Weights of a small GPT-style language model, trained from scratch on English Wikipedia: 9 layers, 10.8M parameters.
Each number is 128 + 32 x the weight over its row's rms, rounded and kept within 0 to 255. Layers, rows and columns count from 0. The size above them is the row's rms in percent of the matrix's.

# layer 4 MLP up, 704x256, rms 0.188, rows 88-122, columns 0-63
size [105 105 100 100  91 101 100  99  96 101 102  95  96  97  97 103 104 100  93  97  98  98 104  97 103  98  99 107 108  96 100  94  91 104  99]
[[ 88 135  75 140 157 130 122 147 131 117 122 118  95 128 137  63 146 135 172  49 144 100  91  76 105 193 128  94  78 148 154 137 159 143 159 139  88 143 148 122 127 120 140 228 111  99 125 148 114 117 101 177  97  91 162  81  96 157 122 121 131 122 113 102]
 [ 96 110 137  97 210 106 158 180 156 141  74 107 101 143 123 103 138  95  99 156 123 154 156 116  93 130 154 210 120 117 128 120 168 120 103 104 161 207 120 140 137 180 124  86 228 125 187 128 155 113  96 110 172 135 120  91 154 147 111 124 111 197 116  63]
 [ 71 108 153 141 125 101  87 123 124 167 206 130  96  77 167 184 144 138  96 111 199 104 154 137 127 169 161 127 133 135 124 142 139 105 104 170 101 103 111  98 159 120 121 148 116 158  90 113 163 203 122 149 185 191 184  90 161 122 111  93  78 133  90 138]
 [122 130  80 102 173 133  97 122 137 119 166 144 101 164 107 138 134 125 128 108  34 133 107 139 167 162 120 144 142 129  73 136 148 135 172 117 161 165 103 161 111 122 110 128 148 131 139 158 105 135 105  98 163 112  84 162 114  87  90 179  96 128 140  97]
 [123  99 171 162 131 133 145 158  94 171 122 175  98 203 129 112 108 135 101 144 105 110 141  56 131 127 153 162 131 134  90 124 139 155 123 112  92 120 103 114 160 221 126 147 153 136  90 145  50  86 158 168 187 101 191 143 129 124 139 113 111  96 131  62]
 [146 189 121 125 135 108 150 142 121 115  59 104 154 182 191 137 113  69 201 184 197 158  97  98 177 131 124 132 146 160 119 151 122  71 116 101 123 128 115 126  73  72 145 112  81 117 151 168 164 181 162 109 121 122 148 174 147 153 135 136 115  96 117 111]
 [ 93 130 108 122 110 161 156 154 145 126 119 178 142 133 119 166 166 113 107 136 198 221 119 103  98 115  95  47 118 126 160 160 145 125 132 131 116 112 149  14 127 107 132 216 149  89 170 103 129 107  94 154 173 122  97 134  87 169 156 130 160 146 104  96]
 [156 143 127 138 136 127 141 154 100 175  87 150 122 202 148 137 144 132 149 142 124 113 138 105 176 128 106 112 110 103 107  94  83 141  94 165 124 116  66 121 163 118  83 138 137  77 137  68 165 131 120 152  29 133 130 127 110 119 160 125 199 173  82 167]
 [147 152 159 150 168  71 130 134 110 145 144 104 133 108 106 106 144 135 135 116 104  62  88  95  92 163  98 146 148 141 190 134  67 183 180 128 126  46 110 150  41 184 170 102 146 179 160 175 163 126 112  97 178  76 162 129 106 219 104 140 107  89  94 162]
 [145 141 113 103 127 171  94 164  92 193 123 138 114 137 176 100  91 142 131 147 140  73 135 149 168 130 153  98 100  51 134  95 163 165 167  79  93 144 124 140 135 137 135 101 132 171  77 173 171 152 170 178 118 159  70 101 109  98 119  80 141 110 192 199]
 [160 154 150  87  72 151 147  82 112 150  76 137 159 159 239  99 153 144 124 110 121  93 167 129 129 166 131 179 132 177 100 182 128 121  84 130 100 109 128 126  97  88 118 148 147 134 166 129 148 137 124 124 198 121 110 120 121  75 127 147 129 136  99  87]
 [121  72 115  49 139 140 163 139 153 144  81 118 116 103 140 113  98 164 129 140 127 146 137 138 142 159 162  95 164 140  49 112 126 134 130 148 143 116 115 166 129  99  90 141  98 173 171 141 154 118 104  31 175 103 142 132 100  86 135 191 150 181 175 114]
 [159 130 133 110 136 119 144  94 160 140  72 119 105 129  72  99 168 128 174 134  60 102 152 154 147 138 106 127 147 153 144 128 113 189 164 154  72 130 117 115 147 142 151  70 158 101 139  82 111  96 156 153  97  88 139 130 141 155 158 118 128 161 170 139]
 [131 179 122 133 104 212 130 175 176 100 147 131 160 180 142 116 173  97 112 128 102  97 148 136 138 140 142 163 125 117 150 121 140 104 170 115 116  96  91 124 165 114 151 131 145 168 119 141 136 146 124 116 158 155 120 168  96 119 144 139 120  59 124 157]
 [142  80 127 153 119 129  78 153  88 132 195  90 122  96 139 183  93  96  80 144 103 179 105  69 165 120 154 122 165  87 172 104 104  71  76 154 113  89 155 139 146 132 180 119 108 102 122 142 127 142 136 148 164 120  79 182 135 113  91 163  80 164 117  92]
 [167 154 190 148 171  56 120 129 161  98 137 137 188 110 210 144 113  93 102  86 113 100 120 111 136 148  83  73 113 176 102 150 115 124 116  79  90 103 152 114 138 132 110 175 130 137 143 105 103 130 154  95 188 137 124 118 130  99 124 180 146  86  81 107]
 [172 128 103 160  62  79 179 118 115 187 105 139 137 178 144 110 130 172  59 105  97 191 115 130 123 137  79 126 106 153 183 114  72 175  98  95 113  73 122 130 179 144 112 112  72 128 103 141  92 121 123 106 151 185 139 124  75 161 188 140 105 121  77 116]
 [ 99 172 133 147 128  99  85 190 161  50 141  90 183 110  79 140 104 117 100 149 124 159 156 170 127 146 202  99 125 151 114 189 135 145  72 135 206  99  82 107 107  77 117 156 126 115 157 154  77 190 121 140 138 106  74  65 167 140 129 132 118 145 131 162]
 [ 94 147  81 133  99 128 109 185 139 123  79  92 124 197 199 151 151 133 116 124 101 150 110 214 114 166 147 120 119 121 173 147 164 100 137  91 150 137 141 158  95 143 139 148 172 131  88 120 175 147 118 114  64 140 148 153 145 183 186  88  80 193 174 165]
 [116 133  76  68  92 157 111 119 139 143 109 140 128 136 130 137 155  91 116 115 122 142  85  66 156 170 146  54 124 190 168 123 113 179 213  95 136 184 140 112 120 159 140 121 146 118 115  70 156  89 171 121 101 196  91 107 144 133 145 102 118 141  92 129]
 [100 121 156 120  69 113 112  81 166 147 144 175 117 133 166 126  79 137  91 134 110 112  99  75 168 147 110 116 115  91  86 155 100 163 112 100 155  83  87 166 119 201 162 152  65  51  87 170 124 142 138 122 137 157 123 126 159  82 146  99  95 141 119  98]
 [154  58  59 207 128 182 112 129 129  59 131 147  95 111 119 136 153 131 235 122  94 136  78 133 148 137 112 109  86 166 115 151 132 151 150 114 134 118 167 175 170 191  87  90 104 151  97  79 167 177 144 150 118 103 137  83  56  73 155 157 127 106 166  96]
 [152 139 123  96 178 126  82 129  86 101 158 152  89 122 123 124  93 176 148 143  88 121 123 142  97  77 134  95 145 108 143  78  71 109 136 123 124 166 175 104 156 133 184  86 119  70 126  92  74  90 132  94 150 164 153 130 124 159 178 126  63 134 142  73]
 [140 145  81 156  95  92 162 116 156 105  71 118 159  41  87 168 115 161 142 165 155 134 143 117 158  79  89  89 161 151 142 128 128  75  91 165 151 127 170 132 114 134 152 165 159 132  90 152 115 184 179  89 115 167  91  97  86  98 125 119 140 141 129 177]
 [143 217  97 129  62 129 127  76 139 125  90 163 181 112 164 132 124 125 109 103 139  29 115 156 165 119  81 177 151  97 118  86 132 148 144 150 158 121 131 113 154  92 176 181 102 124  92 147 140 135 157 136 107 128 132  58 138 129 155  56 138 119 121 144]
 [152 102 177 161  84 194 170 116 128 128 169 139 143 131 108 121 140  78 107  75 141 125 118  98  88 124 107 145 150  50 100 135 136  98 163 150 101 168 112 164 110 119  93 140  80 100 123 103 148 174 137 134 144 151 148 146 107 134 135 141  76 145  93  81]
 [152 103 122 130  89 123  93  63 156 162 122 135 127  83 144  85  24  85  96 174  94 155 146 102 179 137 169 131 124 139  69 139  83  95 109 143 139 167  79 167  88 124 168 118  71  94 137 125 160 127 103 136 145  96  99 118 160 190 139 157  69 116 123  97]
 [205  54 119 142 120  56 114 138 102  63 128 104 165 140 118  98 152  69 113 130 115 163 200 134 169 148 182 128 165 150  75 135 122 112 172 137  98  61 144 181  89 168 171 123  93 158  97 181 135 161 204  81 130  90 157  96 105 122 138 145 128 129 104 161]
 [100 159 143 126 150 116  98  89 107 154  75 185 124 147 119 122 150 153 183 100 113 101  81 144 123 116 111 164 142 123 129  91 129 166 149 151 125 173 129 160 149 131 151 136  63  96  65  95  66 132 101  60  69 144 161 164 167 118 127  92 149 152 124  87]
 [106 166 150 104 125 204 144 114 106 145  48 110 135 127 122 180 130 117 137 131  68 102  98  97 155 159 189  69 198 145 121 143 139 166 161 149 167 136 121 128 137 129 168 113 114 122 215  97 189 143 128  94  93 168 155  89 149 133 108 138 149 141  91 174]
 [128 150 139 206 164 148 162 145 103 155 168 121 132 199 125 147  70 173 160 106 114  90  80 167 126 120 116 172 131  54 160 111 196  92 170  94  96  90 108 159 127 104 117 105 143 108 133 142 119 126  88 153 143 131 189  77 117 148 104 104 122 217  75 162]
 [106 165 132  96  67 152 111 105 139  97 121 136 136 129 188 157  90 116  62  87 138  98  63 116 176 135 170 135 145 101 221 137 143  74 114 136 150 143  86 144  54 110 156 180 170 143 161  87 144 110 147  94 132 111 148 124 167 162  78  99  73 153  86  42]
 [196 116 165 173 114 155 138 124 136 170  92 130 121 137 133 123 154  61 150 109  89  96 208 134 130 142 145 181  95 146  66  85 118 138 121 100  67  57 119  35 137 143  68 136 109 116 143 117 151 107  62  91 125 103 167 121 164 164 173 126 145 114 103  96]
 [135  85 118 153  82 101 156 174 166 145 131 118 146  83 137 137 126  65  99 154 115 157 192 146 146 110 104 126 133 112 105 106 144 200  96  72 118 127  85 163 117 169 163 118 113 122 124 116  53  74 101 133 133 170 144 147 159  65 186  82 142 193 151 134]
 [144 163 134  99 101 142 160 131 179 161 137 131 145 114 125 122 141 123 167 139 102  98 148 173  69 154 158 120  91 101  68 107 109 130 160 131 117 115 127 145 134 121  92 144 106  64 123 112  89 105 158 119 157 126 145 145 144  93  88 133 150  91 116 141]]
# layer 4 MLP down (transposed), 704x256, rms 0.109, rows 88-122, columns 0-63
size [101 106 105 100  93 103 127 100 103  97 106  99  99 100  98 100 100 104  96  95 101 103 107 101  99 102  99 100 106  89 101  97  92 102  99]
[[ 97 112 131 128 140 128 144 160 115 165 151 118 130 139 125 160  98 188 135 117 128 104 152  87 126 159 167 101 112 101 119 153 144 135 100 131 138 125 215 115  80 157  75 150 123 141  77  89  73 112 176 159 106  96 102 145 106 163 133 164 111 109 132 121]
 [164 114 172 155 179 141 139 123 104  62 110  70 150 171 205 144 159 161 116  95  78 136 110 121 131  88 112 194 122 159 131 198  65 124 160 142 163 140 125  82 122 133 111 132 165 120 108 187 154 174 138 105 133 119 132 105  81 121 195 144 108 147 133 101]
 [136 140 125 144 173 100  96 106  99 163  97 154 144 121 136 132 136 132 169 136  90 120  72 157 137 127 108 156 126 195 169  97  88 103 109 152 164 147 115 146 102 155 141 175 138 105 144 197 142 123 158 128 146 101  69  86 159 137 133 132 126 119  81 169]
 [179 131  84  83 131 172 154  59 166 128 108 112 117 162  76 136 134 157 100 127 179 142 147 143 116 174 161  92 127  88 125 129 152 111 115 162 131 117 151 144 110 128 135  91 140 130 108 101 132 123  96 191 121 123  77 146 154 148 148  99 198 159 141 122]
 [167 118 166 120 169 176  80 159 211 114 131  38  69  93  94 136  85 112 140 107 138 143 100 155  82 146 149 162 117 204 149 153 166  99 111 108 108 140 157 101 145 175 195 149 165 126 115 117 103 118  52 155 111 137 123 130 110 145 134 119 125 145 140 129]
 [ 63 118 200 131 185 181 126 124 137  91 123 133 161 117 102 112  89  75 171 175 141 118  96  94 129  84 146 103 105  84 122 159 131  99  89  81  84 147 114 164 145 121 114 138 134 208  69 157 111 126 130 154 162 118 161 169  62 132 116  77 201 112 100 199]
 [152 147 135 153 170  92 108  77 137 164 120  69 136 122 152 104  85 120 136 128  59  25 151 177 155 139 152 199 158 147  67 104 125 120 119 149 105 141  86 191 160 136 119  40 106 175  90 131  88 138 170 130 112 133 112 117 167  66 123 124 114  90 186 156]
 [154 119 132 140 174 101 108 136 149 159  79 134 102  64  82 105 144 116 120 158  55  88 132  95 153 111 142 141 132 126 167 140  88 125 183 141 159 198 186 140 164 183 181  98  58 152 124 114 133 101  87 168 154 145 151  99 128 114 130  69  94 126 148  89]
 [158  98  68  87 147 133 130 136 168 116  96 113  81 170 142 154 168 106 147  84 106 123 125 110 125  85 122 115  96 182 130  88 106 102 157  75 103 166 141 152  87 155  89 165 145 163  34 114 107 137 180 160 102 181 135 153 161 160 157 119 142 107 157 124]
 [132 153 118 147 143 159 152 129 113 103  74 138 141 138 178 164 120 131  97 140 177 143  98 197 154 178 108 133 111 150 125 109 154 132 134  78 133 135 111 123 116 121 143 188 144 147 123 112 154 186 129 129 163 105 107 185 103 112 171 114 104  89 155 138]
 [ 89 161 132 136 117 164 111 164 174 116 105 121  47  69  93  87 167 102 152  86 160  68 138 139 123 130 106 132  86 160 119 132 161 120  88 197 151 132 114 155  93 172 153  62 101 133 149 108  87 117  91  47 102  82 116 134 133 122 113 115 138 105 107 137]
 [146 115 157 105 115  92 107 103 135  83 111 126 139 130 112 125 110  56 112 143 198 118 142 128 143 118  93 208 201 179  83 187 146 101 203 208 130 134 109  98 111 159 123 137 137 110 130 182 104  92 177  72 168 125 128 142  71 128 107 129 146 232 161 177]
 [103 147 184 165  97 146  92 102  98 114 130 138 209 115 147 102 114 164 166 157 151 185 108 125 128 159 144 144 137 129  85 133 100 106 115 115 159 128 160 128 147 168 129 172 110 103 148 129 158 151  67 117  95  78  58 134 148 121 124 152 128 118 146 145]
 [145 133 157 120 121 129 120 131 110 109 164 118 134 159 116 106 141 165 174 126  63 134 127 160 142 185 121 150  90 132 150 148 153 119 123 149  59  80 125 138 111 156 170 121 162 157 146 104 150 149 167 109 170 158 118  87  56 103  87 140 116 196 116 131]
 [ 95 111 166 143 188 166 127 130 149 116 162 201 178 136 104 139 118  99 205 118 158 119 175 106 158  97 146 141 115 175 101 138  99 100 132 103 145 123 119 151 152 133 146 132 113  94  58 124 115  74 128  96 154 128 156 126 154 167  57 105 144 137 142 138]
 [ 97 130 174 190  99  99 159 159 163 165 157 137 102 101 110 109  95 149 148 125 148 142 137 126 153 128 123 121 197 167 123 114 135 112 161 101 194 158  80 147 121 127 133 184 153 110 195 118  99 176 165 150  78 144 197 123 101 157 145 124 115 117 155  57]
 [130 119 120  99  73  89 133  91  67  83 166 118 166 157 106 144  84  88 140 123 117 169 163 147 150  62 171 112 158 150 190 170  91 118 147 108 191  87 170  93 153 207  53 105  63 147 182 132 144 100 140 119  67 153 122 156 132 162 157 163 194 110 135  87]
 [100 119 115 105 152 145  64 118 115 102  92 101 143 131 147  64 114 144  79  89 117 175  72 179  97 117 174 103 124 133 143  96 103 144 130 156 137 153 131 110 148  79  98 114  84 108 121 128 131 173  77 141 153 106 143 152 167 118 151 122 176 204 158 143]
 [172 107 106 124  95 117 212 148 157 144 116 159 126  94 119  79 118 121 105 110 136 185 107 106 144 117 188 144 120 156 115 184 143 171 129 152 142 140 176 112 155 133 145  98 181 105 151 157 172  57 137  93 129 137  89 140 175  75 105 119 172 175 133 125]
 [138 170 105 140 148 145  86 172 128  99 169 192 129  64 130 105 118 108 212 203 104 128  97 123 131 135 145 130 120  90 200 133 181 118  73  91 105 203  90 122  92 111 211 112  94 106 188 153 127 173 115 100 141 183 120 180 162 194 147 129 189 143 133 162]
 [ 79  96  99 124 171 143 107 132 141 125 156  97 154 143 157  90 176 172 178 176 111 165 115 148 144 136 114 176 165 138 152 142 212 166  85 144 120 217 111 154 149 132 123 126 184 107  73 104  91  85 150 124 187 168 123 122 147 116  96  95 163 151 124 129]
 [ 99 126 147 120 156  89 176  75 110  58  62  76 156 178  64 134 122 128 121 109 136 157 145  71 118 151 108 114 193  93  91 154 120 107  88 109 190 132 177 157 128 115  80 128 109 112 112 141 146 189 130 124 154 119 148 133 118 138 192  85 104 149 127 136]
 [145  69 119 169 100 110 107 165  84 147 163 122  98 170 167 150 122 160 151 121 139 148  98 106 152 168  92 144 119 134 168 161 112 138 155 156 145 181 125 119 143 151 120 147 152 112 177  77 149 183 101  98 148 165  90 148 162 102 146 110 147 124  94  92]
 [125 111 188 154 109 114 192 129  89 184  99 155  86 142 133  91 154 112  97 162 117 138 114 173 121 127 122 122 163 171 104 165 174 147 128 151 143  97  70  99 135  97  99 183 122 128  71 196 197 140 103 116 151 162 123  92  95 133 123 100 103 152  97 123]
 [117  96  78 180  74 107 140 106 110  88 103 165  57 127 120 104  44 157  96 160 100 139 134 113 199  87 136 153 138 161 149 129 109 189 134 119  93 146 112 103 165 160  84 113  77 108 191 110 139 117 149  96 125 155 141  90 122 211 168 102 166  65 111 132]
 [100 152 149  79 100 121 109 143 106  99  82 100  57 127 134 116 181 158 129  84 112 102 112 141 156 144 221 127 153 163 121 156 114 120  66 161 114 103 163 108 134 155 164 124 119  92 103  99 143 140 129 191  67 161 106 131  66 155 144 139  80 129 130 126]
 [136 183  96 106 117 149  79  75 146  94 156 127 125 112 198 150 159  93  99 170 153 108 107 107 105 100 147 161  80 129 122 107  81  86 159 108 116  86 202 134 124 132 166 102 159 123  85 103 117 110 144 143 168 147 132 207 106  94 132 156  83 139 158  89]
 [ 97 108 149 160 137 115 128 118 110 140  77  80 124 166 151  74 131 121 155 226 168 136  70 112 187 144 189  90 138 121 152 158 189  92 163 110  97  88 101 108 157 167 116  89 133 154 108 152  67 136 113 112  89  68 165 151 104 178 113 135 172 175 122 106]
 [ 90 159 140 125 133  64 159 115 113 162  74 155 163 160 107 116 145 144 186  94 213 186 140  85 161 144  77 161 130 146 122 144 127 124 123 127 115 165 126 150 201 145  94 147 126 129 169 131 145 134  88 140 153 164 155 183 119  57 156 166 175 153 125 177]
 [152  86 149 124 116 169 159 103   8  63 103 142 171 119  67 149 158 165 114 112 123 159 102 120  75 117 110  62 143 118 147  85 155  50 109 140 105 156  88 118 124 133 115  67  85  90 144 149 185  72 108 110 147 147  85  92 106 139 155 118 171  91 101 146]
 [126 105 139 111  82 158 164 139 112 192 146  99 139 136 145 166 193 156 151 173 100 103 144 123 126 135 115  78  81 150 114  39 138  99 106  63 166 124 147 118  99 172 126 127  89 160 153 170  94 158 156  97 107 139 123  73  71  94 155 130 144  93 165  85]
 [ 86 131 167  85 142 162 154 129  90 110 140 147 133  75  97 119 117 167  83  97  70 128 134 140 177 156  50 131 118 155 165 171 141 176 128 107 144 221 131  88  87 138 178 109 181 108 132 115  62 121 124  91 177  96 118 120 164 164 142 117 121 110 135 152]
 [127  90 170 125 107  85 122 140 154 185 180 118 134 101 136 111 126  77 111 119 123  85 126 138 142 139 145 132 199 106 155 133 143 116 134  79 111 180 153 113 152 115  84 137 100 125 124 186 110 156  93 181  72 190 163  98 136 101 100 123 180 173 184 172]
 [ 93 146  83  96  85 158 108 116 121 147 185 112 122  73 129 120 168 159 154  95  49 150 111 121 102 121 173 106 106 149 118 138 141 140 164 109 150 105 153 122 170 133 136 117 179 115 171  72 109  88 124 122 155 159 183 143 144 149 129 102 139 131 184 166]
 [152 149 153  95 170 135  85 168  92 116 161 153  95 114 135 114 106 106 151  95 136 135 148 116  83 139 114 166 204 162  99 119 100 190 132  69 180 109 137 119  77  56 142 160  94  95 112 176 101 149 147 127 161 165 119 126 125 138 174 133 145 109 175 149]]
# layer 4 MLP gate, 704x256, rms 0.186, rows 89-123, columns 0-63
size [102  92 101  91  99 117  97 100  99 105  96  98  99 101 103  99  98  90  95  98  97 103 101 107 103 104 109 105  96  97  98  90 105  95  97]
[[145 146 122 143 158 122 167 186 139 194 153 117  60 116 119 136 145 134 112 103 173  95 142  54 131  93 153 108 108 158  44 151 150 132 140  60 132 188 118 109  78 177 132 114 111 102  96  57 105 156  65  78 141  86 136 100 110 143 125 162  98 149 109 146]
 [131 194 119 133 126 130 145  96 126  84 142 129 157 145 100 108 105 114 121 163 103 135 125  95 118 109 136  86  92 146 239  97  89 153 153 153  61  54 129 154 174 233 100 158 152 122 149  89 169  78 117 122 132 109 153  87  76 127  63 109 140 158 132 109]
 [154 123 113 118 182 171 106 148 115  89 112 125 162 222 139 157 107 137 177 100 158 160 133 174 147 119 148  92 185 125 115 127 156 110 145 137 158 146 146 100 125  50 152 130 126 113 103  84  71  66  86 167 111 147 147 172  94  95  49 123 122 113 123 119]
 [121 121 138 188 148  88 176 136 110 156 181 138 129 100 200 177 140 117 132 150 138 111 157  95  88 161  98 101 142 112  90  95  91 103  98 100  89  88  96 134 154 188 111 106  97  56 116 131 118  79  76 116 160 157 110  92 106 171 140 124 121 139 146  55]
 [157 109 113  78  61 127 142 121 116 161 122  96 123 115 148 185 182 196  95 148  79 159  68 184 156 191  44 102 122  71 109 118 165 143 140 180 165 107 134 109 144 123 103 101  99 103 127 130 151  97 155 189 126  67 155 128 129  96 135 130  66 136 110 160]
 [130  92 166 116 147 109 104  84  78 134 141 119 161 107 137 116 104 156 106 138  55  60 181 166 148  89 191 218 162 158 124  90 107 151 109 140 128 127 127 131 162  95 117  60 110 122 132 122 127 200 119 154 107 152 164 111 169  90  82 136 127 126 144 200]
 [ 82 127 134 130 124 161 131  89 142 132 112 148  88 174 116  88 149 163 134  95 138 138 124 180  75 148 144 197 160 118 105 200 181  79 148  39 118 161 130 151 115  64 153 157 145 100 154 119  96 111 168 145 111 127  77  77 136 141 114 106 155 113 164  91]
 [120 143 127 160 124 126 136 179 132 192 153 171 141 156 128  83 127 156 138 122 100 145 176 108 133 143 167 167 157 109 114 143 159 145 102 183 148 113 122 127 170  76 118 166 124 140 150 139 110 151 118 127 126 148 123  59 183  73 165  98 141 161 118 141]
 [137 151 130 133 140  91  93 136 178 106 150  99 107 101  75  87 141 122 150 129  97 109 200 160 128 196  87 150 136 122 157  84  95 135  98 114  99 148 156  81 196 180 125 134  87 169  87 159 136 101 137 110 119 147  88 210 127 178 149  85 161 110 129 117]
 [144 180 104 149 173 125 101 128 141 125 112 121 181 130 154 165 151 206 111 120 128 145 167 143 104 145  98 150  80 112 128 171 108  47  96 137  71 118 102  99 128 194 123 102 118 120 170 101  80 142 150 129  90 128 128 115 110 105 132 141  95 208 116  54]
 [171 177 123 213 108 110 134 130 144 146 173 102 128 120 131 122 112  82 137 140 146  68 128 201  95 134 124 179 112  45 180 162 135 131 159 132 129 150  99  71 139 132 105  57 129 142  84 131 134 105 104 133 170 166 136 107 212  86  81 124 153 120 101 119]
 [118 113 188 112 172 106  97  74 172  83 139 138  90  88 170 106 145 128 137 129 107 137  82  85 115 157 104 124 121 114  92  91 119  85 100 113 195  90 147 106 123  97 215 124 142  79 118  85  86 133 101 178 126 155  78 120 119 103 158  86 107 160 186 152]
 [104 105 129 181  99 166 205 145 173  93 147 117  98 127 100 110 142 133 114 163 161 115 130 152 141 134  84 207 153 161 124 126  97 144 140 168 122  28 127 149 160  98  89 165 146 116 108 122 149 195 112 160 161 124 127 143  91 123 116 130 128  98 120  77]
 [106 145 128  68 145 102 157 106 140 109 115 163 162 173  92 194 143 134  75 100 159  75  88 131 120  80 116 141 183 120 145 125  78 154 135 126 116  90 167  93 142 179 150 115 119 156 153 113 164 154  90 130 145 135  64 161 197 182 111 104 114 153 179 167]
 [ 99 160 127 101 160  92  97 103 166 136 114 125  70 106 167 158  91 107 127 126 194 157 116 167 180 117 128 141 134 181 144 125  95 158 159 103 139 123  91  82 183 121 122 144 161 106  83 155 106 133  86 123 108  79 152 139 144 153  77 164 134 184  58 112]
 [131 101  96 112 139 132 182 155 116  92 105  43 114 137  73 143  77 127  98 106 145  94  77 123 103 170 189 121 107 112 141 122 122 115 107 110 104 182 161 133 176 124 172 138 102 119  99 120 115 115 141 115 102 106 111 153 116 165 135 102 167 156 116 161]
 [122 164 108 173 133 109 108 132 165 130 148 149 163 155 160 113 130 136 102 104 160 145 133 152 173 151 172 152 131  77 173 105  99 105 110 129 153  76 123 139 112 118 139 100 140 134 173 109 165 124 124  90  68 145 139 177 121 102  94 151 186  91 122 114]
 [185 110 132 216 120 132  94 124 123  73 148 163  98 158 136 163 144 126 166 102  79 155 100 172 121 160 146 198 163 122 122 139 162 130 152 154  75 153  89 111 123 105 121 192 155 123 120  96 112 116 105  91 117  91 106 137 136  88  85 114 128 102 111  46]
 [160 132 143 125 122 124 111  98 117 103 155 141 108 112 108 151  91 101 135 127 111  97 163 177 132 170 142 127  69 142  79 150  85 143 138 176  96  92 125 142 147 152 170 187 165 131 157 133 118  72 135  62 134 145  79 138  82 100 113  94 195 109 110 129]
 [ 98  81  95 158 119  74 111 119 139 111 141 151 143  82 161 126  81 166 140  84 109 125 115 113 145 112 122 146 170 141 104  92 115  90 141 115 105 115 144 113 137 134 133  75 108  52  69 119 189  98  94 101  78  67  87 170 135 118 123 207  68 130 163 122]
 [ 94  79 109 197 180 177 108  89  84 136 203 133 123 154 150 157 118 155 171  78  73  87  88 114 115 119 176 123 155 171 165 117 139 129 159 117 155  69 132  50  62 140  74  63 167 163 156  94 151  97 115  90 106  55 134 164 146 124 123 140  66 124 136  73]
 [222 152 182  89 156 110 147 125 124  93 158 135 142 113 115 120 139  90 126 107 122 100 110  89 133 151 143 164 117 126  82 114 157  82 120 203 174 147 104  76 134 162 129 106  89 160 122 125 162 162  83  94 113 132 144 130 120 110 129 144  70  84  84  55]
 [ 90 123 111 209  89 125  79 149 109 120 183 117 151 107 141 126 130  86 156 103 144 153  66 137 126 167  99  84 120  23 161 120 187 128 162 121 187 169 145 164 113 108 142 115 164 137 154 110 143  56  64  76 155 164 105 143 110 123 106 135 100 134 152 164]
 [148 131 130 125 148 122 100 182 154 120 161 136 138 146 122  92 105 116 166 129 163  87 129 101  97 168  94 102 114 149  86 107 107 174 133 148 181 143 144 133  75 150 153 129 172 108 116 183 113 167 178  62 156 115  80 142 132 202  88 180 111 168 104 117]
 [ 72 140 119 154  99 176 106 125 176  73 154 201 153 143 146 145 128 132 183 124 104 100  98  98 140 150 134 107 130 140 145 148 128 130 169  99 139 107 150 124 198 163  89 148 136 132 153 145 149 156 113 166 132 183  56 171 113 122 151 111 128 107 117  79]
 [ 98 162 101 144 203 186 148 190 114  93 131 118 107 163 104 138 198 141 107 104 129 107 119  96 124 113 120 113 115 120 158 139 173  90  66 137  57 103 155 139 126 127 149  96 125 159 161  96 158  99 131 106 117 192 105 118  70 160 128  68  97 112 108 108]
 [ 91 154  86  80 126 147 144  91 159 155 116 171 154 131 113 110 108 168  82 105 170 153 109  97 122 142 100 136 124  99 157  90 106 176  83  97 137 139  92 127  72 127  87  79  92 121 117 106 153  74 103 134 150 139 125 136 166  61 120 119 148 133 105 101]
 [127 117 151  70 143  73 192 157 147 143 126 113 155 118 126 150  68 160 120 162 133 142 135 111  80 115 167 165 116 101 105 105 152  44  92 118 118 141 132 135 115 108  99 204 124 156 122 139 149 101  71 133  95  93 160 105 128 108 161 115 152 136 121 140]
 [182 106 128 183 139 104 136 157 133  99 151 143  91 150 141  92 136 140 114 148 158 166 140 135 124 162 101 118 152  85 167 111 166  70 100 121 134 163 116 139 135 140 167  93 172 159 107  94  43 100 106  62 196  87 139 229 148 127 121 106 126 176 142 122]
 [ 95  70 139 141 146 166 124 115 107 184  93 137 206 194 155 112 180 135 158 100 160  63 147 131 125 131 107 138  95 111 112 104 161 130 153  85 201 185 155 133 115 160 122 141 144 152 139 140 125 129 217 112 101 143  97  67  97 167  91 126 156  83 135 191]
 [132 103 116 125 167 134 134 141  93 108  59  86 182 155  79 137 189  61 126 166 158 156 155 108  91 114  66 167  60 149  85 125 136 157  93 121 147 118 122 136 128 142 135 140 148 184 102 133  79 120 132 120  86 129 128 138 104  99 139  98 148  90 140 106]
 [104  87  53 118 132 133 190 121 145 108 131 102 120  97 152 186 153 130 161 130 143 137 165  91  88  97 128 142 118 132 129 154 119 113 117 154 137 106  90 144  87 139 119 153  92  94  55  92 138 100 110 140  90 130  82 173 185 101 151  88 136  56 132 205]
 [ 95 153 110  80 161  95 126 125 109 107  98 139 135 179  63 126 150 207  75 171 149 122 113  76  88 193 147 104 116 119 144 117  98 104  58 146 117 142 210 101 143  62 135 134 127 134 148 167 111 152 114 132  90 105 155  95 127 140 121 112  77  94  92 115]
 [ 92 173  74  94  75  95 104 109  84  89 122 126 107 182 143 177 182 106 151 121 139 179 111 133  93 174 108 152 134 121 103 187 108 164 157 183 183 164 124 119 101 129 145  72 149 119 121 138 118 150  97 113 197 173  81  83 173  83 131 105 136  91 166 140]
 [138 151 150 160 115  61 153 163  90 125 142  87 152 158  77 131 124 136 155 143 137 104  97 129 114 177 148 139 135  95 164 127 146 146 121 123 149 117 121 133 164 183 136 125 154  89  23 120 108 122 113 120 138 143 128 153  98 148 108  88  96 154 134 171]]